Weights of a small GPT-style language model, trained from scratch on English Wikipedia: 5 heads of 64 (1 for keys and values), tied embeddings.
Each number is 500 + 25 x the weight over its row's rms, rounded and kept within 0 to 999. Layers, rows and columns count from 0. Numbers have three digits each. The size before them is the row's rms in percent of the matrix's.

# down: layer 3 MLP down (transposed), 832x320, rms 0.0304, rows 784-814, columns 192-255
# gate: layer 3 MLP gate, 832x320, rms 0.0456, rows 785-815, columns 192-255
# up: layer 3 MLP up, 832x320, rms 0.043, rows 785-815, columns 192-255
down784 106:479486492525495497480519497551494462517503497428491512510522503479539515506469487524466534524482562527536492501519470504495531523510533533480485511521504542508490486539518513531480480571520504
gate785 103:522523477521504476491519502502460460520498473496529497487520501491484479497462488512487497484507495524488453486474533465488515482527479435474492521536530473487530482511459463528510485521479535
up785 100:574472497483494452468507499460522526527520494481448559478464474518514488511497475498547510517487459500528497500506513526481498497518555490462478505460516502512499471452518503502462499498506526
down785 102:494485507478539507475470510541496471543491519473482510531550462464479472521504523459468543530528451464496469503463487517453488483507460484532517477512515502493502478436521500434492476530474514
gate786 089:507513498558502492486492488544481513472478576495440507503514517472518526513475498483547497495507468511525552533517492483521540491513515495479523412491553506545484468537459543500488498479519548
up786 087:497516507479473559516474460501448493484482541485490492498519471495522539509484509506488507512469505516528506513428457488484506541479498518503478503463447515498537536498502508489499516497497536
down786 089:464498499482522500515502513499519475461481468520522539512484476539518482498507489497533493490480505487469464468505488506503498528491463458502507500525485466498507470477521494515515490500489461
gate787 096:492499518476477437535496511525531499496503507484503508465538478480496508522450501487479501467525530543445462528517501516505516532501458490484545489467498468509508516470473476487468514543509502
up787 096:494469528480507512470457521480514530500522524549497505451516504475489476512484492476501517556473480498506470493503508528474493476518495470489477489503481475536435478455497494502510423493512493
down787 103:448491481479521518471531526499510509496495499508503508504487505498515533518493482540519500493517515573475496526481547490501445510519497539529511507491486506521504542521519529513516525515473479
gate788 106:515497457479515452546457491479515478497530515521482530474490488521495482517513469499446465520530509490531479494526509474528516495517545498445493489472488462544476487492500512535494551502475491
up788 107:501497449495541566572552491461523545528516487512470470511511497512493479465504492501489508514514483472461516516500536490513491529458519514511473498539471460518503537467527480469517484503475511
down788 113:484528513531502498524477491506507497479536495494521467506514542507522504479484492501502515506478494473480499497468532493483451501503500495493521492502503467460474475487499491460462469532525483
gate789 091:492482507489546495513486531526485464525529506495486489480469489495483511534479534466510505491488502477511483500514471515492530515576506525452542494510473524514547463537513463479508565482551497
up789 090:502507465570512500532491447521541484536521471507479491516474517488519545474474485518538470488526472465480513484498487524492471487491505497525500477487542457483490483497480478505450474483526532
down789 097:511504518475511561556515483523476502493546500487452505512527477467511514506503509492519523467466537455519506474489486486486523495518458480492442491506501481516497504528523511534499502522509449
gate790 107:510457499511477478510508474491506504534486539484531524503503505558524485515495528528519508531509498506538509537532517486481536464480496480467485473509499477490470476518474513552549488505491505
up790 115:523506492493500460494481486491507498519543496525504525527505496520503499508486488484530534506496493485493482476493503496525507533494496506540505484471500497501480475492504525458488523549519509
down790 094:516445526522528474515480458511464461508508514512495515463506526545501522517462475529513540473540510522512456480548535500521484503542508498525491490539500475503443486512558471457521497488476473
gate791 098:546454502465494502496470497498521523498515519551523537502512459525476547478519494492473500501531581525512500512525449542583503438512527476482529447506526490525514519501551500518462511475473539
up791 089:485561457525529477503495517524523540504490527502502480508538510515507478514498509477456528464458481490476468469449472486548459452505506489511486512496516479514569493531494482501467499526470520
down791 092:481530524521479499518537504494485490483503508481461498499517497512505417535501564507487534538509492504502510498531502490506550548498502511531456487521507478509502516514499504529477531450536481
gate792 113:497513482457498529536481517499545494533513547497501538432520488552480480496455499469508493486512534507480505514445513503520444470456529520498546490468518475499508488520484483528541463538460507
up792 120:497497515524505528502524543515526522503527493489509502503551504485463526522475469524492526531490481539514502542512493552533477500549510538514494507484505491502464512507555453506515532490485495
down792 117:476478478515504504511459545523527527508486495486518484512503470473478483490514523504467523490491501496448526474479471501511517514479516538549542476539527539473505479481508472464512531567511522
gate793 098:518492552526508473509468477467463519479521517523564552483536515533548507507472509523551509507486479524526517535513501500485533459467546500491489490488518465517499498483546530537498482444510477
up793 099:485472464465509487492441504495494482521444537511501438485490522516505469500502531435463477541499481469461505521504494512517513523462460504522485470500495475482505491516510479460499514523527508
down793 095:533488490498501487512487513531521496494487464547495484499494507459524520471543578466482507485531494543492512530511496556514536452509527500470472499500516511473505479518449493482503510502522492
gate794 094:521466500550527491478494506507489494507509499514491509503502524523513489481494476496510464523571517506479521470531499531485528485523445518499492530464530496474521484473524482503473464486505568
up794 090:496539504497484506505475487503516486498484493503499450525520516462527466495471544471518533514477545472484499487519515517516510505542520485516482477504484480493533480485517540494513470511517490
down794 091:461547459496466463424471497467521499497511517519479480538449484506525484471491510457528535512546518472531493515461494514526480495525515476530503483492528431510560490540515517498493481489501516
gate795 098:451513494507519466494471502500533535481549506529492495506500516511526496457479525471510507517474510498484445504472527504514523484504491524539513501509520529457530495530536503496512509466480507
up795 096:525534481494524493448523521485572525513507455501557509482478489485527522490491485487491513499489517474520513489539434499468521463483510496504515465557494508451506514493485500496519538475490493
down795 098:537568466506483516505465497521487539486480475514483500498520494478518477493497535507465503508493491567484514469530482504505528465516513483515538486491505503496499493490525519525482494523485505
gate796 100:453523501454494503495521515439482523530464503491491535469513492457522488465493523492473501518517503501496510501461521489476515471486510472503518471533537535453507501485454458516440507530484519
up796 097:478484499535472498575488541481518488483500451469521498535470507531456490539491513527478473466540526507493484508530527544521536502519490538511493513470461519503501496487477485503537486504469494
down796 100:526530500493427490503478491521517498525519519446474494512471495479488481548482490510525464481532514519475466514509509513513478487495542510509521509468491523520509508520505518500518475506526493
gate797 105:494508518460496509531499552504500515491471467522481517494537509496475478497408530525489513521524510497467473501501468450539498457490483488469549458484533516496536535461507500502521503503465475
up797 110:495475491446490502481494524449494501509480532510488479472468504481527491486467508494487492553474478475512517502521478532491494507487475447523501531489460538508517525541494534488501512478467527
down797 110:499528466499442500499521498466466500503478462496495523461476516505484513538536486526549507496487492554499522522489525488464528531510491456480514493464489450498496482523468490530472533463529503
gate798 106:494506491477474479547477516494459507493505531519502477496491479509504466501427543499566498488555482511469460522473494504490536508450474486477552466496524511512462545483521469477491492526501488
up798 108:491518493524452520492497532521531487517544431500537509543537505522477488462491456496536472483514489467502508483496539465475480552561478505481506435498467485522508485531478507478474552484473508
down798 108:518459466510497520490520483492468473559504506494507560476510443484526493474513487522495500469475487483470513505520507497525533500510519479495520489531517485498497532481491509533543488466512547
gate799 109:502474510537492517548547474531505491516473517515482493491557540519567497465426536491465524503529510494483498497483512501519502493491497443477497427476545534485467504464503513516526531502494489
up799 114:492519462517481535486519489502497509515521521465476525538496506490472472500478491506504501452510448487489511443509463461460495534495486518493521467492479475495511478518533473518530492505531535
down799 106:494541464514497506500474465473501496476488535528505520496466482480523485545512515532490478480457545487525483522487524491480503478512496519480554486506507515507533475475487500539491498497524478
gate800 087:519484477490541518503500466495481439466463532494519525457492531510555461516461504524501481522502509496489500463474532488490530555469486519525548517476514554503485459545518461484494494474510499
up800 083:490480467494514466486516488503488488507465485494501521516470503477485511509514521514502532478494484473560484505522454525476506455493434485445511460512484544531552530479471503494501456506539488
down800 089:506502493459520507516522464468488508463503503516524485489487516528488485493444461498506483489575515517536527480458487506526489469485489508543433525499483506445513511558489510470463510463517509
gate801 109:467481489479481468473477481490504482525473529490510480496535554481544485466477474533477510543499516480470485517529490490534527490466545475480540485515525471518481474454522526522500487494461482
up801 105:565461540488511550488539488513507482515512534526520500486496480496468526485495495470462476501527516473478539436489547520506498494463525487527474512507513494516519514458478481481481511464554500
down801 118:492470516549528512478491508513501488483499497486519528503515534511480521532511534467491455499476502506506477479544514480539525476489495490536462506471472507528499529489473501475537497456475469
gate802 096:492530478523439502501522476485501573488497523499471505485498515503509515500502484554528478511523525467510532521469530501498487516499490516506515524473506474480479507454521530559444488515512532
up802 096:495527474459476510495549463499507497506508481502529517530455500541496504520518469542523527529499481447471548501491477479471473532509493475527486475488467490517473485467477536488504449508520521
down802 108:477474542490487514468524515511513448523522471449514515489479519510460517466453503548492491527482538480504535508496483495494486488506511472476544498512472505446484508530501501461465520499442507
gate803 095:480507485522491518521440484491490464494470521489553504514511514466495456537488522514431528537551496504517523540487548464489477495473489499530505476471522483466532500516482489504503509458495509
up803 094:524547476472468529493501487516478485525516511513528478524514494472470511477503509511499504466490490541512522494506525511505439497458501528450498487463527497466503538531515524504488475509494506
down803 099:516518486508510467517500582580551542487506513514484470505527523488443496475473486474495517559473544476452493502478516521487516464485483478555505487513490520491491521485517501453503492503519450
gate804 103:500439526511519536500478484518507482512529514551517553467509507545506510517508488508465464462520487520523509500502513500501502457483553458535530468474496465463533481475456546540475528516464499
up804 100:478500545511474502542491476484532511469541501528499468511492498478503529456485466509480512489487466500549472583485452496504473500496498492440507488525534496471471521501553499508543487465477488
down804 097:558483500514503508500502556544524509497515522537503509492470504507519538494513465495497515478493539515486485489496501468479495483468466469496485456485522493544473464423483523512484455509531541
gate805 106:502479493470488483485550506451552474517513501534520516518517468552510482515466502506529525477510511476481497499471482472450520456468493468525498502493496506491476519509500470525473497502478528
up805 105:485535511542466473502498525491528543535523463510463477511460495526517521444490510492552482513524467478507512512444496542505489501522457481488527519504508414511474498511539477476464519553471473
down805 097:533488481493509460532488524520468480472471511483533522519512488513473477504561496482465510482514530513507459449495504507503481473483514521492532489530519484490508459475496495498521541514496524
gate806 101:499461535524516482548513464469507475464485544541505488526454528526560495471435478538535511536490518505488500524492507468474492492520510475530523525494517497466462483487529496550514494468515481
up806 090:462517530527504505492498485485530465518490488500495483496506534490501484499525520533544497535498493490440491512521519496496490483457484491494473508534493526482494502525498475497510469543504487
down806 105:470529490478472481468516542488505517505481486497488465539518503497506549520469493462502533486458490486520512541508490489503492464506447471507480492489510422518559481487508486530480479512508484
gate807 102:511537503506507498469501485489496506466490487530498503499532551520525473476465482529497506522521545520510469494503495520490503413468491546505557475485497428508457508496511487529484477520509486
up807 106:489488492526491493519466520511515497473474461510496522514485480478468523502507530478479520496502483451482540451513534525539490496480514510516490523491455499543522513506500495481509508556517533
down807 105:480574514522513502498565520429529492502515507509534493518474510467518513513523528494463543471499529508546470554470486499496529526466475505463500509496487517493484499482532554537503519522532457
gate808 107:540440474492477536481517505491550473530536484534489481522532480544521552463493488498513484521516518490469505512530525497483497478497534525515545532476519494505530489443520439493509504527478523
up808 105:501492504488466503498496522466494508536507455480465512509440515475488514507505473486457518433482477523482516554510478492525533507501480520506504499489526432495518507488528509496527518453485533
down808 104:479516526503505471538524503527467462506519525529536485487524507505436477505475502512533496518511477452525502524445542463533518504488503463507505508481483523529494471479477502517494519479539489
gate809 098:506521501539483491499505531507480548487471509471486486520490500479474477532471512499507521472517512518461482507485535474486530493557500553493517489476475485519516495492512505493517493519469495
up809 099:470540453499491525507535498514508535525492501510524490512469471504565451534492520528460517471479510496514498533457492508551524529507486517488523488478477551519505534509524515468545498510489490
down809 105:537466482465495511522454526523524540513496468504504473540487506506478531491447493477487519518504490494490505452536485460491531522535504471527490481521523449516498494471480512501530504485462482
gate810 087:488507484531468552491484509468493525469508509478466512497494512479479460521510523555502482494503532565525536491499511478485531496518475498528509533495480566512493511508479481533462460528516515
up810 088:551479462485517521460496496525562512548484511487506534499506462518498491515501537469525476479444498534477524495467484504458528460493507451532532515493521511525496512539525522471512526491502502
down810 087:504486545520468515482502503456477488498485512495482425524476506479509520517523508495483491482552464533543498488501538518528538509524500465495469525482488492518505502510491529496479494547473497
gate811 110:475474489490476490512470460516495521543519471476511472464516486499508494523467503510488514529531515513499481555500486478547488486525510506485514467509510485424500509523541503524518501493482479
up811 118:525558506525501525452518466523495463521525477474473479521461478511478494543488496500489512518480512509472502523498516516525502509485507489527440499454489460473475499490537485499518461425474491
down811 116:485495484529527498521492533481492459528472536527504494512446525511504506520496513497500456438488457515490491518461520442507484495484506468492464480472472519541499542523464465510472492479514488
gate812 111:526475498488513500512451467502480507531483528493528530412521552472487502542483498489471488531484521490526507481493504491494528495514549522500498537470555508490494484487519474542470496487453514
up812 109:463443428516514512484504514506487521463507520512503481483507469516467477507517492459492489533510485539456499462495514497479518497495500463477521452467483467475505508540527498529492535528536500
down812 109:527462476513474512533512496523467454478468532514462512533518551541508491481499492481456493521495514504497490488532511484504460493523518470508521487482493527523473500524451566492494493518505467
gate813 087:533502524534500531481514562484438488496451484527498478522519502511501496525425528519476515494510540490502515480463531502485498541488516464490510520449488517544505490523493462477486534492492496
up813 087:473492534494510512495484486524507486502471490534523497472488475489500487525440515510440503531499505523460537506487526478486497511511548499498543523505493485498509491550492475491519536485472516
down813 093:494492505450533500490552527467500498472535508461480498450526476500527519518488550520521502504481527483520539528435518541538491481479471507484507471496498559514539493470524521543493523530562495
gate814 105:507468488481514554451492481443514520503496516539526462511514553489536482498441528516504480489510516546462469502459442503510511520481479483513533468483524533513461505481520490488482531475508505
up814 098:470514483479502549527497517511535496482480508462523491454515462490504472493516535459464462533498538476522482508473470502465486509463461500483461524454512506460492496495481523543496489476477502
down814 100:517486466481499527491541562528491474472488516474499497485527450491485480497469448501476505482497492452497515483546447519474523514474482460530532502509477530524472427497490517519469482487463513
gate815 112:524495489487487495567556494514498517513528493479518482507507498498503456517446514481484503512507514512504523528422518485506506484489496516502510431499495463494502531457513472490481498510516488
up815 121:486519569536491515504489522480462504495511506475473489525509488530490452491468515513440482548507487527501561477454488480462502501454492473522474486548500510520483510523462509494511510490528507